From a checkpoint of a small transformer trained on Wikipedia.
Size: width 256, 4 heads of 64, MLP 1024 GELU, vocabulary 2048, 10M parameters.
Each number is 128 + 32 x the weight over its row's rms, rounded and kept within 0 to 255. Layers, rows and columns count from 0. Numbers have three digits each. The size before them is the row's rms in percent of the matrix's.

# layer 6 attention query, 256x256, rms 0.125, rows 0-213, columns 192-255
095:121180117118169091092110166168152134127164162121103168092101133141133136121131099151166157119061108111122139134084123129142101170091077151127116142161132191084082150152094155185147087143084141
085:168152143094095110057164164113120089116145153166179170103117076089114128107131122107127095149121129080170133140168131169146105156103104148153156136101098149113134115140162186088127122101128150
089:122163144120159131121115145164144085109123152139097138148147143120101066114076144109178079112132082160165129131165107116142118112088151123107151154128132112111147148131090184095098113096141086
100:055125125142135124098161091140060132129137130103101160096120190142085093101106135087118110105132134082117088092108103072196156217092125161165108144116143138130085124143171099132138120164075136
093:151159132121157145186114156094122097134072107060084093093185154118102167109136120148151070169184119152142145149141128101115128130079113089089085109167128178101146115106114089135134048223130123
085:065141095151071090127108143092131120186066100112155110065150108158122155098151113146132130131101110085048117169128106189105141122168115112061205086194123082119121114148093104161081128157107149
093:129158107117188144090180139177088123107153144147055164116074119154086109127154125128143128105115131110117108108116084120140161131138145106089124168107107147111172146153051146075092147112132221
083:085106192164127107144059126137107197122169154132101077119134127162102101098145135168141116134111145119072109103151121132095095100097068142147142143113168099132166083114093055121134091121093075
088:135141105051193171119103064115080188107108164127153082152083150147068108087134118074100108130125087112134109145167176158093156087149111117041166159065140140145128162136113132124105158129120121
090:067104090087111163175128064100145112167138092112084085137154133128076079137159147110118158086068126130189124161068130071080136107097169156100064116123173104122128134131119154128081138106097118
080:125154222180151049141156169132149111114203195152146155153126167123082131133117130139101141133090115131128142137180154109118138155156115078107165119108190146154206147129211114109143104173170141
087:158154111147096133101096137131114140091130144133107106049140089134109129083161110190162113183093139082164134112109150192182165148104126121130090079113122053139141155160120135119158097121141144
085:142155154130161151146135132113137159165108143124146105074212139113070172126099113088134095080123096108126176165194140146101136122120142137171161166169093130053132115154108094173215126176151184
080:149049139181172151183073111099186069196122076156175134137120112184096124133127123130163131139160076146132162139143139154105121111107146106127122143109118121187123144108107153139152089128123120
080:158077073191093120166135138086139098088140154090158126105119165101123138159107135133147166179112108169078111068127145135132116145142143116190113050098132177156150116126125130078195129084110105
083:051129087086040141182081117179181118098091133120105144094120096131118088059105131165133132138112165181110088140124096156127100204136140096099108132136164077114094109133169164136162149175093136
089:140096131154175174145142146175118066114196141134124124088121115142126112108131080170126137135076181119092082098076165108182128156119102130126115107148082137148162139131134041128166127111143169
084:107124050123130088152104119114096149156087165104101168190112135154180123122109127124151120098122153175160144138067174090130192093130173104089132157123158157161173155203137062140164126076143147
084:085118142108067137105119116101117120156109143130106133091080173168115140100113124062161118169106092093146110150112140119157107146111078141165154131144031158204188127136106055207145165129167120
091:158176173120122156124137120085091091134123170162069140109085137079100163128135102123099169137057130122183094119104147154121175112126108137129103136091138111153128092134149178121127107094094214
087:137111154142089148124097207101136168135103198084110123177157145122119090163083083178142092152103097161112123159143136110149139100155127153136107090074103154093176071171184153135164089144123154
084:207151099138096170091151180079153131088162118133185118114216105170130084128126132160150115207170146156122088095189183113153138128038098124100139145154179108079115127141088107188161098074144085
084:138136109102138132131085207168131184150131056093106097142137123162103146095103199096107162155089149146113151177148102131124161158151160119192105084154145135136171144174153135107189160102171165
083:120098143128181114115175137096156125139119060144129128157108175107137139124156101159116129149119122118117119073096048163126086125148136130139132105204120153135083114134124112068061115110122153
081:172111055124091134131119144136156165130094125092115133230094126195117149108129132118109141155168083089105120110127111118120113129073128157065075096112112183115075122099168144126050150110128134
079:140164196176148129088128104069097100177109103170146181080138138105116113073154101159086168163111083186087112152120167151067092139096189154047123118123135105132169176088153176125133170086082140
080:181139085169172102095154107130136106120125097072117095123147125133144144112104150096096137173178160105100132088142145127150160083146108092177108073111138110127136144135107121150169163095090113
082:165112149161120126117148127163180124134099146118186191097127096158152075102142051089171083129135102153147098201141146113162137091173060112103064147147135133094128143151129206150134117136082115
083:121197100111139158098101079166116128103120105077118125101091133142127068126075129138147113177089103065143124134104168177094155183102120099132104138135160138151107171143094127141133086175102136
078:163091106123137098151077128118160136116162148167133147105081204148112152108188192113152097126138151124119098106169128056137138095128096155144132140127109136102133144164092118150164159117167083
101:097146180122124110143153073116067080138163121108098141062109178099140127131131092141163103136127108095123136160170076156120103118096101157135154140156114110102133188180119132106099098136098172
098:130168092107118164150153116167135143135161128121102129149097114107126094065122132089164236117138108155087105121116167149130142143138118068055108112074129151121154119127106204118109120098126085
084:127127157127147088117132141117142081152087097140201116115088111055064091088113123129065149136188128151092103178151129122118143162106124131146051111147219105123103114126155136163114092137159121
080:090107186071046119170133115177158069141088128121168141120126128158158128111129112100117129121120190096135111104075190155153138158087108135140097118169106071120178142093202131135182061107148148
085:160187140197130155134119126186137154094122105173169136157095131125141151150097088147127111086150149119179134100097145187108172171055100141095130128139093159091158165136138116168167132087161123
079:122136058084072130136119119125158206163119063092137115120113143136136130155162079135114100145150121168183085161132073091140123143153159074076135148084139175185182129111117131097094153127164043
092:162117149062118102143141084161129133133061159138154137201117112089108072120143097146113119063155118129128145141200131167102160157111126171094124045163173146139097100134081157121061107092097131
092:114060168117131085136138112127083100111092134176096144120121172116108198166177145091120040107122112124157138157128059093176144133045142154198098101142059162156180151111133118092113152153127160
085:123101098088106133142159110105139177172162145114091130185144143174163123122147158148096172138127183135134166142148130154150126103206207121139123105143115171150113127072100120129129150106160161
083:121111155076040131128151088096152158190164135096187179131138161181115142131130091130152140075139118101111169140139116175122125135090155103098105114145156128136153117123163134113109109084098118
094:056139113085110107112155119123094143180156084130141117126090132113123137082121157142078082101173131117144196108103165057157136179108190095163131130091162118128114097111102117152099218124180165
090:126148129126128155084089084133150107145204161134116127088110131149143098142088075103123149172153124114094047132159065152132158133172170158104171149087132128118069113125167154165070094110125119
089:134119161144110115107151152122142077102191147091117139143161107141086112155054117102080090122086092094102163125124123168103105068123145159181137135093124144116170134112150144166206099111130134
091:105153146155102116061100122169111158130203094154065111109112198124130173108146135150139113128109142153123155064063111139163128161097177045170133118094130117117099163124142177174130142103095108
090:128092126146111142133106131093133126122081138121139113178119103102131132087112114102128128168171083111114142137095131139103166142120170143085086132091133128154106111053131110187118171152076088
102:153080152117203086088124183103117166156154154133154130180132116085151111122188091134120131089117095152084119104114144083132170132119127177096122153117152164115131076136154133035093145121138089
089:172128119187127058148125125096144099150112141092187166184142148091104140138165092105062143170098164094150148114156156125066118160137134148178176154149049103109182110110153100108086149164121137
086:077146151153139125073123120164123138050121159099190144122102120040207181117150083169104142143170108134133081122177123094149187109167130119133131079127101134120091120103123158174099080139116125
088:146126114166209158166096099146096135137170178125119159163112147087147154133170181120108180150086071087178120193133110144130199114090126146147114128197123141141109133113145124130101110152099185
082:109158099125104114176138113104169081077174037171101109171182160140119110125153162134121119117127173134160144105115096126113111139136057129174145083115120141174099124176087041138095140135183135
089:129107105100104117126149092115126038176134142141071126139070147083165094135126101100104179089103072093108103091189109114125137128192119102125103158136215139149121108139183129121042166055141107
082:136113069188070162079157106144111126088116132170100132140086144082046157127125127100146078168178169121131188123212155156148131150147112105149097084175109151158105149176139108089134210116121064
087:134082150166128137172082170204135128157166122144150058112149119104169128094159153170113105096100166096134141186140145093122100111165049139154130094090141142119150124096087119171166084105094146
090:124104062122103198126135143142111115120081175143094129198140082149096151071102115151108192112160168128075147143109182172115155162134093068162095127117156094129105109120121108120097127159175100
085:163081132153144126087129107143153144160160134132117160187167098085152067128126135114134086122125157148093173166114127118127172150180146139096092193158153113103098154048166126119099198181088143
089:132156106155109164107139142092127131119171130097159144123155121113108077089121136110158108136127139092054093129098139118126192164174094107058100125068146122163091127098125150123136153103182134
081:138148091088097123106090087173115113051179144123079127152164167125078146133088119078124123139176129132132135142185123113123112106175117143186091079161123069125163111159135181118132109093104178
086:076095060076141124092128141129129147155130119091144045149120110083066088074158101123162133153124088177082122089157128129072146200141153161089108117133094104169106154181128074111123168097175127
084:092113134131049113143132120066126131148145102137136069141166109127100142151133165083137135138166121101174096102072097153135145126160137059107148140115086136101093128103115134132130172067159150
085:129150086174149168134095106162068178175094147132176147164186119136081068170087102125083175079169110136079191130076134092081110151154156150119128126107080169134122110112128153087095166130098111
086:107187135169117174222122124170083152126135137134162117135137115220155149145130150071134175111119089135104134169180142186122094114136167086085171117156141159121115155156110131144151107091152138
081:008116174134149137079150110163123124080120118121155076088099049106152183132070129141153088167134143128109139077093155178123128141105097168105110131109158110095115118165128142148098087100175165
087:089127203126153122144099116109143103123109165204182117060148119183106114176136170143139091135181092076098042083118159150166105133067152122115163112195102186123110149159142115131171188121124166
080:104122144094173084116099156116158143130158183130158190111070220093132073070070172135087128113128085148148132085163103154126105104102081149103120176110125095093140104154128130190116073147137134
089:139146105142172125169112119122134077154139160107116202164156113088060137125158082070111043059121110142118122141098101123141160110176069119133105138158129140111156110125128074100067137157172120
089:107118130097100136132128159114090152113041098126196149110150118164123091156077096135148069116134150103133154150124137128152066101114166097118150115215172108168161158117117024062124128170151154
091:093183138148125109113099147101158079145125083103163157073117146121165136149145157102144161218165143096063130065102139147144132163179129122151127184134101065135093168125121114105080182105164136
093:120175112115160186111169129092125130138138171107096124139137140142071105121132093146130183164118098163078182130179133124101101088236157193208086093122143141141117095122140087069167091086127087
090:157135143079105154187167162106111134184109080046134103143122132068207108100121184135136095155132092121108157060096179160124124155092041129153126103193118124130155141164106116122072165143138127
086:174135148145140112171178118140152137117145144045158167165162143146135139151050099094142128076107115080103095109154155112162096197169152125176137119116158126164136142119135074076143102173134124
087:106120095108103118089120100112172133193137135126167097128121086127112122137137079179100179121168100099116145114136169104145113112186109134123146119105156110086127146094151131113139156202102094
081:048051188153172162128183117120173196146098148101157120154124126153123199095138109147157098175144162112161066114139185118089138125166156097143074173153133115137151129163108094102094086129075122
086:124137174111081096136121158140185143157179096077140185111090159099126144092137139124146166147062129113091105181142150169098087130114139138120114197147161076146129138179136122068124195133108131
086:148117107108077155121101106097152112127133164085110080120099121186097138151098120107146161106124163132111086096135157109191064081167133147118159126079138163104074092113068133080140106088126078
094:138185098145115070109179162151102183131190137085116125096142094115166149167117092071159133085126160200158142144146132122208162118153083131085133123159087126138113150144082139056139130131124113
090:087090124140091115123141151173147118171135209145134161164179146148099138174158109125143092098103119143121166160184166060144107094185095130109137144196150135124100171113179109138082123143079049
097:168164169170101099109111078118101092112123074122101150120107192141075131137213107117193131064089118102118140148161163119218107146113115108141100150109144113123140116137131090171160132089056157
083:142162127146167186132176092125137125129179121114151171124076163150124214086145112132065119129118093130165137110199140151124102151146112159099132155031131059184173148158172164123129118152142102
086:121162154136161112147131117158144166161148111106148167115060110135163084091106142198106160077156181144132165195165067142099101148134115120121120172141143121091070104197099042107147142106118156
087:118086109099106088125128174069114144142138128153144124161138138169184093117113109118148088173145139111124053155115110117129149103107159126134146130147125094126121136144123098124078173116191137
090:118127135107158070133171104073154127129110145166070129149180179131094155154216144053099127086121103152225126145128117101169167104141120113156099130132163138088100145103114078168149130168115157
086:138147141116152148104164151126149183190093103129166135162118156121175063091136097145104148176142104103208194160100142177073173078156127095154101116132112076129075108113115131121139099165097079
082:166109188147087164121122157111150078057152133157140141172185081125137177113165110157062175133119194192085098154117091165087108144086124100101156107168144140086092122126176148118138118195131140
092:071132127097161110083104119123171166110103136143145130087087167106117156151112149125132135139138169167158071078104119100187109151089119163137166126108124194102149099167082132127084167150111146
086:163084167106125073125187134141085101175100131134132134109107153125197116153168125123055126085108140104150144155100107117097148136097175104135163062180153030097140129105145073119155152098127113
094:143118185112177193150145131085113105092139117075070191096144147092108100128193124142142110158082180068118178134144141099116166131145145069111112126164176110083115105119161157087141036077183103
091:127074155122106125122137138079140125139103123134168086057081178124111186141130087096125143098118129168147101116079121145110185152136084144122125193129135126190155171102110111058115157081149089
092:130102130117135074093147175145122145112162104109078124184102117107118081138146123116182165135100154194139121126174105155110168153154117195123181154160098121167108145150153138070187134110145156
085:096098121220083133082138119145103078173137094182117062152164075090054203167113106114121143120132133125164143137081107122152131117120103122130164133148118115157095136161133160134155131129126173
088:185093171191168137154139153120095129141116091149133130109135119105138162164168137094116131169163104138167121070109097114192131118127097171087144203160128065199100168116093092132129108149141101
088:066077193059149131098095128089131066161137132107144107112080106077146121131135128119202118138135140143141118191105116113191145093153140135109101092194091142128148168147144108136135172159085127
089:131161147130108114134135115111128120112178123105176085092165095120168129078141121101104216137075109148120121138114176156138190145180125183120103135099129154123129162183096148127106103197057091
086:080107136113149174064113157123164113178107075137150083124126083125111085104105138154111098170129097168129120125178187147166162107116132148072096161080158157140129144139125136179153149133117103
093:152097071172158152119133163096179152152141099105105146073172101117160105084111188094142185154122108144129115130164108088114142063162078109114136115129160120114134136155118199117080087190107212
090:159101104105172128080214113123073134131117141108181111121084133154152171124140078118151140115103139143157135122089176110123156149112174149102167158182114068106142092127143132149076125089122156
095:186076079051144082121145138100110119141170133123123129121129183115101091126159100173131146129120066119170147082154110149164135146162133152080100085125114190070107119066053110153055178130115154
086:145124108119131132095141107139135141115103096075094113165116101104120071089121108158106089076115175139160193146114144103148142156197151160089127137153182131101105158061166136177094161098101147
086:130147118133110147117109084112106141147087127101123047095141144177112097093063136176111138192146138133179156137107076106161173123133133119118142179138137104144118157046130205136135132099112121
085:103194154101154131102123109169119091147098144115135108078147112130138083076078140154124104142088140160098064176157176144131131156115117184113132142106206139127122162130146160148149136055128090
089:189134115154134144158146052068109111109139116108131131100141103122133091150110123122093093146148130125147106182124124149117148106121155074141138143095117132137095127104130176127107167198163144
090:154149121125102113069167150059144077140102103156134142108162091124109125107159095116120126115150128080119099133127190110099089147084046101180136105060143137084105052181109154133165161124112117
092:134139047162143156067145152149188148135168117117174123133107170109092171130072140125127133108113182218174200098162164128106140126141122095159138140070183126117186125122109148151128121077194134
091:174172138071188142090129136110073130142151120127108151150105142114145113143117134097106117125106132101100147135087157123099148121138179139097182142103155145099134196095125218163157085126049121
098:119130167188196120130115176131173138099123222093107099101153101115149159175136122080180085143142151122151101125077144080118118102149132097158108108098113148178151101127155066073144103185158148
087:127123177108112142092111112117120153148077091123156139118193155091141130142105163152091128092141123137100118144194085123156091129135149191103118098093159145154104135114179137120127115140163103
081:086159104154118091130150147042111141128189133158099109093123090117161080143165149130113142181112116137167155127120117127106156079106177137129122186101167100126148132206075131114098094100163095
091:059153145158081155096134132145135148161143141096128121083139112122128087087176134190130126106095136164099095131036133124153106166182104100092157153101136101155137125102153123133122104116157151
095:108149148123112178139106110083129218108114107152124105140157076147136149153125136120186079118099089171102180119138113112139188161150102121141057101127120165111104146093122171175119110183133156
087:152085136149085160162144100113150148095109110146106156118175071068108143113076146105117063135189184131130140132159207147109087125155076158153110123130116092149108158126135136085133131158133153
085:143157101134114103126088150163091167115142102107192109137177081197096110113135161153120116088131126152104180065153177111104125150110156118102115138201173149186066117122187110133161104064125091
080:123138144153101135126178111132184138099186134176163136126108154146080111138129149115129130117123100154097107124143105212157128138113116080139170143205121090182159127095084137117194150177161127
089:042110155137096110094166107175187134119138108157153134143121143134161028087105145057117146110081055126082130123093177138062106145077144169135109121095133151130098132175112160120112148137077164
086:107134147131190176134110175149092114107189106128090110141152097148076190128113204121120158162119157097125107167110138132126163154103167133145154141127087113149080169144114116136127170120132135
087:108088122144106130098199108113122131158165133134121148146125097158092087136152125100138076129139085114123121201140131072149170114120117144187129096073094141145105113074043133102065153159111083
085:115148167180135097154118124102148131151143138132104158126163147120122076140162045141076073119166137105178189167110112155090139122056051154137136196115174126127078081189113093165145163147109179
089:123068111180123150130132133180126156124079107153205116137154034170107172166154091097116168134112183112167086113113163139088134117137154102138160150152119146159095095152140111148177091127116100
088:136095118166095121102177126128086131064075076075153127098134070115130127147099158168141110168144145140134125156130169176078094148096154175159152175164134098120124148156140127056147121152201095
094:163137126120191128108151137177126159118112072092143109074099109163156141091176164126182116108145145103137115123131164141145144088124149105153102150108119111049069165118135160120147160157101078
087:099136126099103114210117157125162076131096151162155109079138135150125116123110101142148117085119107074153118091050049136134123167130092150103154136107087122124108141120151128114103095106117120
088:163156136104070088104174119143142127122087114110126181133119117114051152147133104193173100107120114162126091173125077104106140081126154141099092114099141157127190122075063160085127085141100145
091:196083154101146176124096144097103093158160081114090126183115117091120084156130177124189173099098129113163152139120050127153136139143205096095102146085146079111133106123115099133139152136130141
092:073144099104089099121141151125142157135130112141176148164109173062156142162105143116145137173147140138065090157080098169139075186116142118131119138117145085125096081151128110160187120086140046
092:104108130125147074103100130099146151131125089170179099113111128127139100171130175156106135068094173079087160131127126149118134069149122138173143171078145205129096145124173067129123133104143134
092:115108074133097137123161129175116101161090161167149104089104111050128138118117115078124099115134087133095124174110169178154141116076143153114140136129134151165170170146144170148149169115076073
093:113118165128129137127131105125150141072141171175152129122187113128106154135144123123190108120122146103110171117119103100158166141102080197139136148164131166136176077118121110150103106131125084
085:135136104114105116101084133181189151127136218140122155135127090150106129134132153123106069110117144104057171191032152117139119050082108168187107143138178087111086110133147161101110126164112143
094:134186159130152118137097125084074150191071109121119144123111123134151116081118151134137122144074054153097131114182143132154110133125164130163113094150099115158073145116121131155191175160116114
096:049120083131165161137101093153147112108169122132108083110183182161083151164124132109122132126153135102200121124173100090114076118080166105078143141133122170087119103134093126150100082137101172
107:108193130099105139148099123129148149133160088142123108125113165197126177193172164118157118125074129117129124177097167113080165078158164127099126133091115160218141102093160094094146125136139067
108:119072171180104135065154131125122143155100145106112143079107111180175170127130085173125069065161142055178130132152092121061127161168118149197079166139127124110127120154168114099119044156111132
113:169111134120126119165089107167187113207130109138192154158116131138082131118172115049133094161076119131191144149122090110074148099171112148135147097097145094157161106173165117034128106186180094
097:086110124161111157119082112100180094146142135164079117129120109144123070097113129170180122133150115083163101135130057135067071074128126156099084099164111152100110132166178152147157126166076167
104:109090144116150158154070129081111122120118108185133104145107083123131155074181080136145112164149159147167111090073138103115165083150144116126130161122086128081087111108060152139113101118158173
120:115155090153149150121145092130165089118132066171149113131125090164161083155131142130108156171147092186134147137140151116142081169151200133137122136119130099111057169135140160156110093116126126
107:123095117134158211167119154156081137112151138154124151135061152128148119125140106137100150111169130074108073169158060118078085115148106162071101147087125118149097105122129115113098139180139126
108:128129106139142114144179175136121128144148172143123217177083087112094135128126095144125125085161132116104136140134079080119095093152088173125116136179146105099164160114100104084123109134086131
110:138110118157137128116153105130142090134165120108112187131170115098149178219134138133108083150036131159160119142182126159108127160088118151107119125179171121188121105133135105091157116134153162
113:097099106125083129126123113087200091146116108156124128133099097061091145177144098133105165204122120125092070106100106154133146155165180073141151139075196124156126132157146121115114124149093091
110:169147091104128122104078152075155170122092097099124139104083125128121139167119083161088212119130133136100120151089112162159160153154115051118164131095182149137120150104046116159089140117130115
103:191057070120174124140111118183141133119170103125122080114145185149137146125114113147129162097088121071100119175112113147092093089152076090086110137109059145139084063127138162133128190096113090
105:124086097120058122126120129148136124121095148183145156182186182152176101155132132170174101094141134085116177160185147115105116164153133162172092150111108244142153116148186094096086170106150148
108:125117126160110093176048189155163126142170113170099159152133098089114118138148148165070090087127173112066108135151170160081086122103122144139132157136114171089126073135154108119165133149169105
110:180104156123150117138130166149104149125089171168096134169157189145135131130067118096123087152163153106136196116080129138168107174127083180138167109169088153147102195180180110150121120170112201
101:070097147109124147137091161179141111137083128110139101156094145110098131094092164096139173145144042153119095148122103146139095155136090180137128097145150098122098126140145114144152058194088088
105:144162101185094123131153107119138182092111152141134165103128132133073114112147164157065099157177072117129148118195132158044117113112171159110062102123113137167056108073054150174170131124160176
106:183120102124144140153130163107137087066088097073128104114068069123107126077126137204089182175141161177181105107126137149123073119162066107107130115117125118092128106092087126098076105065172134
108:127155179141143141079175134099149138176059091141144105104138138128114068172154162135076084099092151091173132082167116146167139142083090120079107170109131162138123090158123077146093164142174168
115:198078175142161145108140130105066140116133111136107070183101130135080161135173139132157115095101078116142132110113163163136165123122081136125135158124148151117152057108109119113129161167188094
117:217148112173153148073190170155131204111153127113114178115055114140162147165152163086105146120154192094135173129175154130074132148067142096151129183135177113171120149161173173084133100101140116
118:172151175120154141106121120167117077146119090125169218132120180079143099134138135105131092171161143165139142129137051099123104123063088144121105096146102104177175162155161102113146118133122115
110:111088080077126046147125097104079137133109126134189131091173134112125103098162116138144098160129110131104149165096155108139197136078102131196148140129100149108140147117041118146102136148099132
106:100072079090134124143158144138120130113121102116112136170136109163160112177143097133111170109129124149157147094131175105127119154125161104141125136098149173052081123112093103082134165126095102
111:092081107104160107118145122109127119103057127151100082128229074092147069125128162151134179103161145121117149080103069161170136141109123098151211142149173100133088098122134132205163063161127151
123:100116136120157130154115136103188082112081082088128083150170148125086149149134117091144067150154062130157070115059142175183134148182151129134065115137083151111137152122102145164182121149120113
114:187110091199068093127162132114145140150150154154128130102145162151142157131193082158126203146130179139117133140175122119159205097098106149101142139167129158164139177133158107118136095153142054
117:106127072200143131156183145130158225162138103112092115171090176149089167141076089156119162114116122103154139134068088124161116145116135140065134112158100117197106158127157122130136104130125135
101:098112200130107115076147097119187063104134111144181142150169129061105153184103111112114116166141167084130104122139172188097145116104112192110105114144178116121091153124158130152148135199131139
106:122138151139103138162145143134147121136132143144119194142151138174135133136134109107161139106164145172083071113090147130098106107177121135133134104151136165125175136087133127133144079135124151
122:112139100158141152149112184180083133159161118076110072109120121200109182149089089142105109137159107149140142141089127158202141090111157091165107117128134174121127108151121059069121108137109161
103:177068145123157114094129121092146122090146100124150149116119057177218170142088120133182040098117131123160142099185097095134101162107111142164104116103105155091119079127121106141165125165183137
119:125110121145144149122098142111112081159099152126136086155113167137161084112066174097092158200094100139111131077114173138184126136199127128168140024063141117158120122103132193103101154143089165
117:089140104109107151164138082085125144160158168147100126105174109113212133154165095090124131102160090150114118088092108153110167102123136130197096185152159166117140098170071193110047141147099163
113:123116149152079151169164094104125077113161144098142114100150141092076124132117092184081171044119150064142172145126127106121082165161114142160130141142142116133122077155133155072102148117097197
110:067141183134209132160131203081111193169163170149090126062101164106160148101171131108145166131063103104162141141169123114104107117090148196123132187106113130187142139144182098109092108131137106
102:163095107198105101106061123124164091130075129164113139111143089134090186136182204072133141118154159155103152171159056098171148131168060119177143144146116153106152158103142090145113121125137168
103:199116202074167100178118157175095123130161127130185160163144114163141153144087123113127118104114093099108139202099112183112125085098183118153155142125106173136143107122095154167156113113126195
099:134052112119183135121128150151165156122143139101118129141135129175097154097185084117135121128137092129126122140182152118115089120181103079110116081123097069181106131101146116176131101111174143
104:095128110089076168089127089157189109101117147136133062153177096150126093115090117114177182150229147141147210209151195124249112158107142148155088062087135131116180097173130120152130150099112168
114:160221149128136162166084166169052114133086125116162141110128104091171161182113117136138122125132103129121142155136140086091140080152129190103126114159146082121134112099134145186138133142122096
119:132117121115109143128141137135131190185161196097131145128117145125112109101081115150105173093115124095166153142118128143063151064130174136133104106109150091165163164137172085054160095118119162
111:118103129080161131117120082189171164127072109061162139139112088150115052117188087108167143114118135095087145151136111108110117164171146148113092144134165124111154110087083117114075133127082139
120:163099096155136181106110205155083128136121098111113061121121110059140113135133125143086118112118129095141123118133067142061139124147116138131130154093118070179134173160094178110107105136165147
106:121112114119161122191113097160136104107129136172092111168173065172124140149124096157121160171074115126151092137141078138133115188123157132124129171085159124096112161132184156138092118176148139
107:138163178123099119132074122100127079158138128132151114177155124167194085101118096096102182144098184150089096137106159130140167163152145127101089168118102138053134156087094156155140083133151126
114:079095136058115196151154143134143148120181143166179131098140125131154177149115123224055145121095182084101167120121143122176133139178160179135136133166115102149161121061127187102092156159144149
120:061136150115126073161134182125127173179010130035206105145131120123110176174151105152148101155115172141110141070132139135129078119123101114146181097175131135164181099157101141104128114150135140
104:107112148147102144164122187113121125147187117120154120173118097127151048157115133204158248135113152119152080134100107150166155106182139160045179100140122118081105101123108135130105133114144148
104:138135039103116111095132179102096104114142091174128081127119150138102103135111125128132143068132252136154163173173086118128164119161155100080130100152115105151140168138127122119132165137186136
108:154141172140129151147140165104108105131162131151140136149171098170084070142144142125129135082116096084147101105140137152090170125127131101129154050128125150122085086133069095111122117114172169
114:130121119128122159130147145123111187138117116079101116171210097130145169118179194117134138128150121146105125106056127100157148139166127108135123071113146147115106134102102137066122148109154088
107:115137154068156116141127109086087087110099094121138125125094178155100089126181111053110107203105183092150067139083152173068129124120155139104153145104159078182122177098145130134141150103072114
113:174122080141137144130112158165149114142133115145177107195162187153124129128123139140136091157127091106120151130130143125157095111158117143145115180124136145172165164038173112114173139135137162
105:119135160078076121092138116116149120103107138128128078070144099163145088126107172155147140181118089138133135110114150141119153134110095123056092151121118132068141152077094200084124108111188122
109:124111079130084134131107163089181112103154091134103122137156169118102136130092086088073185141075174166160132167100120130137113228128077117145140190181146171082176119136068140124139117139176152
116:078168134072082125160132093100104131130157079092120139138147148134152088166133104123085105212094060185107094139124169184135154071178123115112134177144164121125135153117111144151140156123084185
108:129106127111122062109104155094106117143189139139137093113072183138127112114118153108147133145086139151098141088079124065150122123107138126131136134141206135154114107145087078159085161141141132
111:079119099141151114150134115119140094130126149131104151127091129126168089134047180126103121044130083076122091128112148110236133113107114186105189105078143114114123191153109118107110146118149102
114:164133170099159118135148098073105064137071096131088135067155136087104101138164153122106135110135129093128131162127101100169139090095110169169092146116113124105119137068081152101133166128148175
111:126123127096122189134142119178122185137138147151142139136123148129044133129158108179131109090102143131112151074146078138095131126096110161109115168074160117133074104169088109175173100167161152
109:062124223084116117156123134107142143110127079117107083085167145144115160147155076116169135102141207130127162136147116180145147101162140145116123179122085097173091113108097141110076130116110169
107:117126085075119064136146127133128132107087112115103171131057130091129128114111182130112177149109149167102118145091106125157148131153167159111113104137113130161125156147155222150180105139148154
116:095145095126173121131160157093137123143127063173127154192169131148104085159109100119182085147171131131106111157150164127111147152109147109155081107160151173095145155115084184085127139120147119
109:150155162148101104170108119158142138114172148110136130171090168132134122136091161167075145129077127179161129113123147155068138134104122102126124097119158118147108090156131147146148077206137178
113:166119104094146086117098110103078183103124125097130102046119097152211136151161101097098149111109102071092145099143147099107082085160156098151151147074117141155116151141136075086077126098125105
113:119146111098094123163078131140125156114173127102104080123144162097100151114113121133121190176096120147160077131083071161141114151099134160159121057136120115141145145109113121109129106200092150
112:099063162151140050082102182097189127158132151125133161100140147209154103107079183194116178129115061092103160129125173123116135137071090133156124135134139125129139087139155106088185141086131152
112:096178166120103077079123167125129185158098149134157140111088202155166197179125180104117121152147154166119130046127153088116138115141153187129096099126114194107179107114130133167132087133132095
113:148098154143121109117113167155121107132135091073132086100091125104103107155168077141108074137084159152131144172171142163102122170140124160151076090155137082153093100080144095124140111164091110
108:196101106147106089079101140159124110085173138146107141159140137138101118158127124069093181122112194071110182104106092157137146180081063136150129124122098174135138075155038083128128206118132166
107:159123170162101116171170100095153060113129116137138128166184143133105128138146185082142137117169076141115139139121158130103159106184145105151108128146123192136189134123091150108171107164126095
108:192147123100062083119158121177132101109101159090105147133081165155114127129125129166111141111092194131150164129065149110099134072133104092107152079167177060118170091128133148145192108164127160
120:099138130160144178111139181157076166154108103107074086173081100118158125127118170184106105072130123123144140127101171105114049093176142102115126148103157077104137102190146097161139081144136127
115:163107167127135130116173134133130132084196115181129129127142154098119153083122150157071105102107080153084109091133132139074109134075122108143113122040095166132108107133163158137136109166087142
105:116134131168158138125097126116097146162181135109150145078184116068084190124129093118109077154109114145069141113090136169120179131060110118119143172154127094083123146133121095158084171157091164
113:069085069132115124146185147133118124145125160166177135149112206083133113142085183047091147164155109201137069150118079128125151186173144133174117123178111112150074131121155152142145205095089089
112:167126122164142135119088125114184168111104129124129129118092100167178144102134138121117121135129164190081123111086100095140142172117109109084131108163130111121092049116152080110126115119139088
117:076127124152128169123143141124112144157055121127192165094108109139118135134124078166125135026126136109114099130113076189114121155169092128119131148137079085149114082155168143123090135158162132
105:093100110170180150181095171098092230130155155112085131114087095080074167059096129138093151090168156133082200108200098128149135178097094175154110129193088143109097117172067138098143092156151119
105:108157168218127110131111101129129124129057116100116116083154176118125113133166164092141081205154059142113110139145164187130084095087088083159141109149084167146110139103117089132148130132041138
114:134129076108077124137183138143137088153229089164126056143200092169145080113164103149094115105067156155079158159122234125104107136191140152168077177114166135116099144109082145126146149105182128
110:130134153109134119095105171150168100172119063118192063164115126118130134146149173161121070162112083126164114152126102120158129147142147133163155134120173108116144098129183191112130140178093171
113:055147135085100127185116120155199103083127167140112150113092136100161155145122163127138199132068136168069104120115127106113142138103154178151143108127144096155094120101175138127088104184134121
104:089095077117132138116093100089094117112130127151110093075191129137084092129073157132059113146125122112144094161133112115122136147148115099058166145133111142166047167144084112101125154117109121
108:081148123181135124148158135088125069148096124190134150068136083120127068098118130100105114164150087090060141148142065079104136141121103145134101024149100135113138129119109122115152114104099118